{"num_hidden_layers": 14, "hidden_size": 160, "num_attention_heads": 2, "num_key_value_heads": 1, "head_dim": 64, "intermediate_size": 640, "vocab_size": 2048, "hidden_act": "swiglu", "norm": "layernorm", "norm_place": "pre", "norm_eps": 1e-05, "positions": "rope", "rope_theta": 10000.0, "rope_fraction": 1.0, "qk_norm": true, "attn_scale": 0.125, "bias": "none", "tie_word_embeddings": false, "parallel_block": true, "init": "uniform", "init_std_qkv": 0.0456, "init_std_o": 0.0, "init_std_up": 0.0456, "init_std_down": 0.0, "optimizer": "ademamix", "learning_rate": 0.000648, "beta1": 0.9, "weight_decay": 0.13, "lr_head": 0.00388, "max_grad_norm": 1.0, "warmup_steps": 552, "schedule": "wsd", "decay_fraction": 0.644, "decay_shape": "linear", "final_lr_fraction": 0.0, "batch_tokens": 16384, "max_seq_len": 1024, "doc_mask": true, "train_tokens": 155000000, "max_steps": 9461, "dataset": "wikipedia_en"}
Each number is 500 + 40 x the weight over the matrix's rms, rounded and kept within 0 to 999. Layers, rows and columns count from 0. Numbers have three digits each.

# layer 9 MLP up, 640x160, rms 0.0966, rows 565-591, columns 0-79
531538447530511488554610481451482460500460512512506497509480499452479537505491470481579537506487520578511479415389484491523426463460553450490467434473488510528415445553479430451446433508480495484564506493505503493494442550485530477476536473
542491555477458450525499533528457483500546495545513445486413447533558522469532516554536519462441480538521480479528392515475534574428516403482443521532615483488494558487605528503488552471495520520533494524488595489463502479460561501511467507
454518510411490503436523498443526566493416554540497545484531476497478474600478523471531441527503503489507456565467504455513495485512494578537483460555508455488544504500505513474475518502507543510480546470580430574485486439515478484470472501
529432484460466494551494467490521472478494457502529474492554487554432583561442441535493457571448476475502581456603556534481493466512557446467543512507553582416495505485521472496487492415515469494489493542495533515487451508440475463543526495
500408536555411466492479505478463504447468466512501503529509497535457462467478494458582513505578465475542479504456497461571552456447503447511515526512540532539559448550457433453463532480448491491492526488522489540448541552542496515480527566
546502497479499519477506542482482530536476522548446486611507447417499610475540586470480493532488479496467490481494432507453479452491546461447501483549499519457560490555504470485544484519502564533540503459488517520516491488536439522494460449
482494540485569500487569537519472439459534531534484488513536428463488486483518542444503478505591498565565503469521519427478494501570444515505511539517514515490479495451553491503547467479508461523447507509483506596533575484473444489516576474
463495519442455551517507552454523534477432545528419509541542514498551511481522480487519513569456510588523465499514484501552489440526510479427421472450482500454540485494469474471523516513466583432522493476463521469511438544525461495559438477
483479497494422552413522500555423474507582461491536539527596503511464519464542466469584454537515533457550536480477544471475495473487486415422486557567486574445471523482517542489474537517516457496548476475469539520490544516454489439480550480
475528531393546461494492506402507542515446464520507543528470525563486489465568541508500517507529551531452471501518482523515513444442431546521464523514507499505526533465500508437484400525486476482563510466468444477540534494537539514508513501
501523483578543448464475511515507544495509525416552589460533483464444494489446501490504493568471451534522509536534484463457489519455520556446487490428549564495576480596529485488440512574535537531454581450483450540507485584550459496520509477
476588470506455449489498504489548509551539482599521427538536502490467467489389504484525526426570527490561539535512477506460490559572520491571513488508430487521508489475514443473609527555517576561450473474540506503527507523468448502534513511
560480473452427509504504473448557535536511495554501490502524523554522510493499543478548512510495537469515505485521505476457461513614460463440404512460429500519437497492505407465486481452490510515501534521582539508516506578492511529465485426
507478491426406527478403483494485452496509564493483439533524497484510568462446504530462523454462505528510533524539564511493531403524543534486431444479470557485537470515545545521444629475533508511478546457517515494415523491522566470521486527
500476498473488467469499467461513487478499492502431515426536475581461524470467526526494478459471502512467484480551422590484476516496492555513480553457505481512381516559512514480530485464507480486553511473431496525504532497504546515479507577
517516446449493494568493494578494501554535475466536531472458414460542520491556490551520545554512545499496565503452495541484536484502532485501527572532537484502498497510523500517504482508482560471494516474549543505512517523477509505439500531
530477482487504425469556484492458491510473537536552555405465548513535497518538518533577449457548536539512460533476601490471504423490491574507451534493536517470506426488520473471534473481456543482470510509510486474580595480406470512518464513
493458443455527548567454526533463458508519519505525580469525479505480523510481490541438499449485502571469510526484474451546471498548453492520440447585510510461474458492435538466502500441490526509450443552479581483431542484416525443441473444
500445483484497517476526541387482451493478499455498504515461524465522602473518509501467523462509453513451487542514503479504591503527510521502469529544517544394452466444521503514467566579470561491503466511547431459576456522516489465554506520
501529484525505475469438539429511448545444516545544569446519502535469535499534570586518444469485522507488565414488487557494541530547503442529488544427537560509469468490489437506474532522555509481563508487515499475473533531475505538543502489
476476421484554524481505497403521461482490479467511492417407535429519465529494592471536542526477491487515454540552468503466484548489532605534461473485452441508541460473552563495493478535415449451572528483529472570544497498477554550558516468
516527538533438439617515493480501540502543442484516500451448480478402492497497524492454517560478480393497392531546562526519512522475594465472484467503620465515453551577490558495514495577491515528426499483459505481530423540535516485450532453
559470445534512428550421493505499470539479511501487492484498475527506482532496456560523507450476562522480455463453566475518550478508444475475558507506441457512496550546420507472574508492455567504592536526508459602515504379507519501521460477
510510518456502506515491519504576420561542471505497492473463519548520506583467551495544464514526528372450443449482439441500470504471499511433495455494537477425534517471481459509501547500469480463494513529561522437446461547511445457543476465
516443510564570512482478492512532538541471539598527519565463468529534425472529480516531494528515501486434447494510510488470450466509555474492505502457571514531529494491590460414494479465504480493449451482545473400463439507480502494507562423
464445506462493564595490415507544528558467557589554509495422451505525504493493539500488493487522447452486570478568554479494493455464477499510517476484561573499486500502479490541448499449444510453484471563476464480470559434472537438480564514
459479423516533510469499493516518471465528443552462566484573509528489616552507493485464530472521440446534472484482480556518476560495501499548476606581444423428498483495509543520434503552457470495529478508517443533538442520509516526415439470
# layer 9 MLP down (transposed), 640x160, rms 0.0911, rows 565-591, columns 0-79
496499551550548472528482515481523462488497515499512493488505505540510452467589508499516468499551463460431488473448496514479517517471488498534585468520525503527552460446403499476566425505489562495516506473473570548537535448556473486463542462
442525586504486524483535519505479517465513535462527471483483470514472534533514530534589532459521513508465471514503429536485564519482476470495474457483519433488542537431474515487423427458472494508516521395448596538532492513549474494504471541
512545546508441460566531537528543460433477576487469547490576497465545548434531472498463534597463466503468452456472531515546507527521428447485487521538531566444504506489500479514473529474505495557493494526525469470524500519468483476429542482
465545440542460532426578551453480506544475564584521482531432462522517465607519491486541541498444502484542503398499491523495582623465479544543523511509549486512527493553459546520542496519508480486491521413463493503503483503533475442466476508
474485520477528515501504466575489503460449527485494511564471599473480524486526506462445500440505549456490524540568451539527452492468531420479530501534487447581505477524493390538562438432540480591461495459482549535431556421499586522475476504
560499494533537476504440487405506488504464445519510480540471504531492480448546490531570512508509423524472514530496454494475490588538487502462463519499536496524524487430553476469488556446480567463515497367472463562481478578552525491515500521
496579519497478485506502528518513486494509526437521464464492496496516462401531511576526584483422444455503528432473524520457480485411501493492487474504481524547456498453423523464545538504498549435540521595482479457517459507407569518551527424
532442555471529499504443454478465571493524540573538502485524560427512509599491560468543548505526448502471458396560542548447469462489408517493496475439537456447475487469491521468492523502523484485480427378553467555461522476471527565482533556
464537439481494517530451539477518505536514473451481482479531487598517489506438522548582438536566469541497556485482481473508475487492467540543546523548530488488439588554492528497487543476549512450496478451471520440481479524530459583493510468
476481453540444506454486498476429510451447490499511516507467451471470487446466483499491487503497405543442513490473534490465509568531546497453519501471533519490545478468480482566489432470523589473500520406549449475536550558506494535552503494
480462512564521515431529475557539472525488486441495399526426499587485440549536516474602490453491569503495493511510548519489512537496542463507444434514455465499495470505549520506450508511515515431487563533450581455491528507510483521428537525
497412492478534526498541452513497538476573483477502576473463541533491507549509530525514473476524462453435529498464528527573504474494491485469593468540593505531550561531512498466478516520558471410500514648491523512445529511470471446489528433
530463498509483581462532573471486537566488529512469510540492488484504522526406511508503440471475484518480513538537480540475535468485503462499543450572401577508431480583560442483494493474434483461489465478481522489447481503492432443445500518
587529499543469535459473488544500519555461515470521525540470552462563488496547472573495498501487477482480474505498514488521506494447478513535465567448612456548513504537561341416535489486503477487472538633491475512520524498442418418414538505
505506507452457577463521550495535516479526502514391413498483467487499551512601484493476557547517584501470520502480510502536488451481517461529480492467477465493529473483557515533473547524473543518476545471478514494516476517538552503479448482
454528522543579437511506521518533561491466499470422540481517525514518492477506460507560506483498524445553467542553506414501491535522485482494455489487508482474518519509544580493560492464480495511471496402455504465608518479531540510522521455
433557481581571476508531554461452475525522499504481501559482502493458503502465524473575521481428537570435520530550469470490442406423525486497526464481450481448512546540508442458549489513522544518508492465479477578581543508481511501475472469
558531523555477440517508487525504556563421428427475525452453553500548506470532549492440507560509512531486501554521523539538520484531486527517499533479461503473451471574510510499489495454502454432471564300476482497558488515497526455507471482
544495499555517524481516510505431503508544504479501563444494441419519474448463567473477517451520453516412535487448579500466508463490496475503472423559478567448426539536525492507510540479534467533572468640474548470548517516546503493485452529
464511461494502494527493530444441494476399501489547539558542455538547472480543516447486484448469488446543505461532492470421551483550445553509536532471491499511510492465474452430545535475466521450469489469400513504464465482562502454505539493
519466496504439469563430469510444501484505469521454489528478541524556521566612486425455447506398540550465455535514546469525516448535516533472485473506489452463537499463468496498566493529521529479579478480563531460556501552441537558492545489
487488525490575520524487564489479461464479536524447531520492484494525488441508523533469561523485493575506558578495597604519533461457460485373529447497521532492481516487464563472484566486478462567566481369484491518519531485505523462465464511
535519501515512509564445486523498490474472482522515509488495552559465469472509502433521484458483566463509542497491505446457489457530452546466537477512507477567518577465510521485485518547457493475539500588544464598548462405561461494440472467
421491484549513444483533502527468569527408572505509473513602429468551494478482438547438531537503415521464506546469493481524531552468517476510562526469478501491495513565518543535521539523496485500544506516479449467581581496548480567532513543
468509440504535497492363405514525451502503486585545470497558469593553466462424465494533472544470486491440493502459484519556466513611510540541492478472593516476582389527503566521532488512533532457527541468502484424461458463479454533527460513
501479452501493467464466487539461543470471496480454503442534492505560537400521563505522526494486483510532536467500493516488450535523504458483456451515447503530467484514483527538515477478503488452516505528534526458499508447531525577585456516
479498467505499434448405442479440445448531491509519505537490472481551486423484442485490538459516532462544486411510497526520483583544432527571485492480526500550510512442471533505482532425527495462546422462483532454513548426519500517529474481
# layer 9 MLP gate, 640x160, rms 0.102, rows 566-592, columns 0-79
452504491558467474497486446461492551547465495491463513393561581528513525571522471453469485511521510458517445550551538489486491442453534547488509529499431527542485458525433486512501444423547507557556541455482443460576503523488500544495422570
548487538501436465453510468507444544453486563500527489506471468540469476460498538461544517468516547578512514562626499461523549549416484503441513470479524459422523447531550554415514580489480506506555532503528493481524568476570552484480499428
500515540515524548499467534517430513494479570458519478514491577550521453521501541560509502509494506487534495555450489596555541515480556540433422522567431452531536451539600465484480418484509551517508508474448464527475512516483493479494399566
453490507485453424501452430553489552535512536561491509546508507487465432510509479482484475381454539565567487543513546531435584478501470420461522513533518409516494524512556446481454519563524496402448497471533460532549554520514503521472501547
413502506464456531532518513507455544490481452521478550447523527510486490502496482405477538552528537535549505517524592554456480417485525503469557487523496436522470506490499476565486459487526492574514525471497570551438428462511467569507539513
544514486534507455533519514492486540504573486530556486578498493364483532520496519482512466496524504470474530525412556482513488522528501529516437542466561467411518529526468537502492481541566502498525455503512407523438465482556415455529463439
488504561479459538472541528493569428462548514434501522461475456473458521478388519476514534474469481475514467470437470576512534499447529502494546507512542518487495467467478482473547494551505539511580585466415527463488491534426517447489573516
481474523465428461539633513497471491478539510479494522535513532451516483535449478496548478456480555471513571495512556446436510512462508450455460458489523580498482560474528501466571541517523549547506526483518524438457519497481497473472504530
592493520488490512462541442537519448486530518532459541477482547520520497509471505437440513503555546498485511514421473456461510552575497515542471490474485482511526537524519437492587514380493472432424495495504540473516496518485575509463431587
507480522508478556468555510475575522481579476508537490504501511548588448479507490489544475536503515557428483494471389548585465446509546541458530521557458467545431483517554491429572476518601530553493554506453510473529600490559493522473514513
485439551559547474523577511541516511516526531535485527513551548533422519476567531446527437507550533509432497482466453474526504548496511447507492496478497498497507543531559466469429503442539438433544468482535536474577564484457544481514562478
455512523551471562556453567523590482547467564449489470473541517530525491513488510541537435476509531514494530482440508473523510487491460446492496437478515522516492543439542494522543559495488451461477544482474468489524528467545518560435517530
478496526512446549479445535458539560469492503492506566536513503521550524496515489497512522503442520482520558486526542493447520492548523588470462502492425567487612465487522509444482540457509506501542490476503513514452584539446544522544514514
555574527453498539474500570537435486501505527521421507499565471505522496452480511469564541504545546463466516497536490460529483431493497521457513515523479486516547473539505531465510540516454495470511515491506504408494526486490523500447463433
520505505428541497476469469465550547526515519559432525557522479538484509564507467574495524451557462494493505463458546496457462455475467496497501516475479475471501531414463508557512485541458458526575466474526487500522530602563517465502501565
492508501466424491481553505458528463549592481546500498601518523501521572507449512468499486485526479485445542489440492519434544525563512473427589487453518503511472529492504561551536451543457519533482466477492481491512460532509506579481549597
516456482518434466482487468519518492474503460489460542521535509572488402536503438510558526406421524544547522607541554503507494521480527472541525489489438525512515518463519509523429381497452508512529563485558507462495548526462489577507468501
544466489501522570490463599469496448472499556474523490529488544506527478485483509477500498509483513477477507562540430487457509514474462470463502414565444517562451468544544488489540537482548571578507489434506521487511499432541522553567501480
467531486562565507480479466452454475457434579449454513476475523531515436481481477517508455508580465458471503467442559468533558536484532523589460506504532470438492515429440464464549459480436575509467505536551515452491495530532471520541428550
515544523506550502556512493569541449531470530548568489437519506563501455506576458466525529475543560451594498521520521476537528462553456518472451524541566472530469517515534538545426485503504475467518512480528478422525494648483461483486499505
541522518545471444497535457513540444546502509438498519573431523442478456483499495527510499537495535541477538482509470475474523497464557595503467402536505540515438495598516507479481535451482458556465482477458446517466485488476440450505563565
457496505548455521508485494480530424474518557487475468453397531529435482530494473468432553527449523500473441516482494607557539498517429532454479582527542476524546540475488439454560513557420480462509495524473464513448456469510447588513533473
442451562498530487460456608535515530445492477617527541591529509523463455486500531419495552522528553537503424453428480464502482451465492493477568529478484512533601515512539499532485475508508387465461474508505527497539460512537541444438505472
462480467482497494536580437460442543529518528451485495394556534477482478480476539484504459471525498470523512492446579501474470478470508502488600560493511502541558578507541532494512444530510460502479438464466485471497588567508498558531451491
454519492502551535499455498546473517516485468557508480459515460508592488514491495543529486450460549515513502455412506508555492521408490468494542493555567452475508496558515512572514421432494448433465411500493518602507459499518491420473535510
492502496483556473474502515504533533491530519506488508475557556515517508537533464488495501542519529474453478545493515615484596448464454492477533509510555453449538450523500532497496446552520499589527477495469511556549488466433556588526495524
442456509463427455551511505469532546547496573495544564545513513554453527472406494467489608420445497504551485555537468495485445491563453485465538516547536486529471491527518411476546461494524516522503523441434480534570478492500460471508474485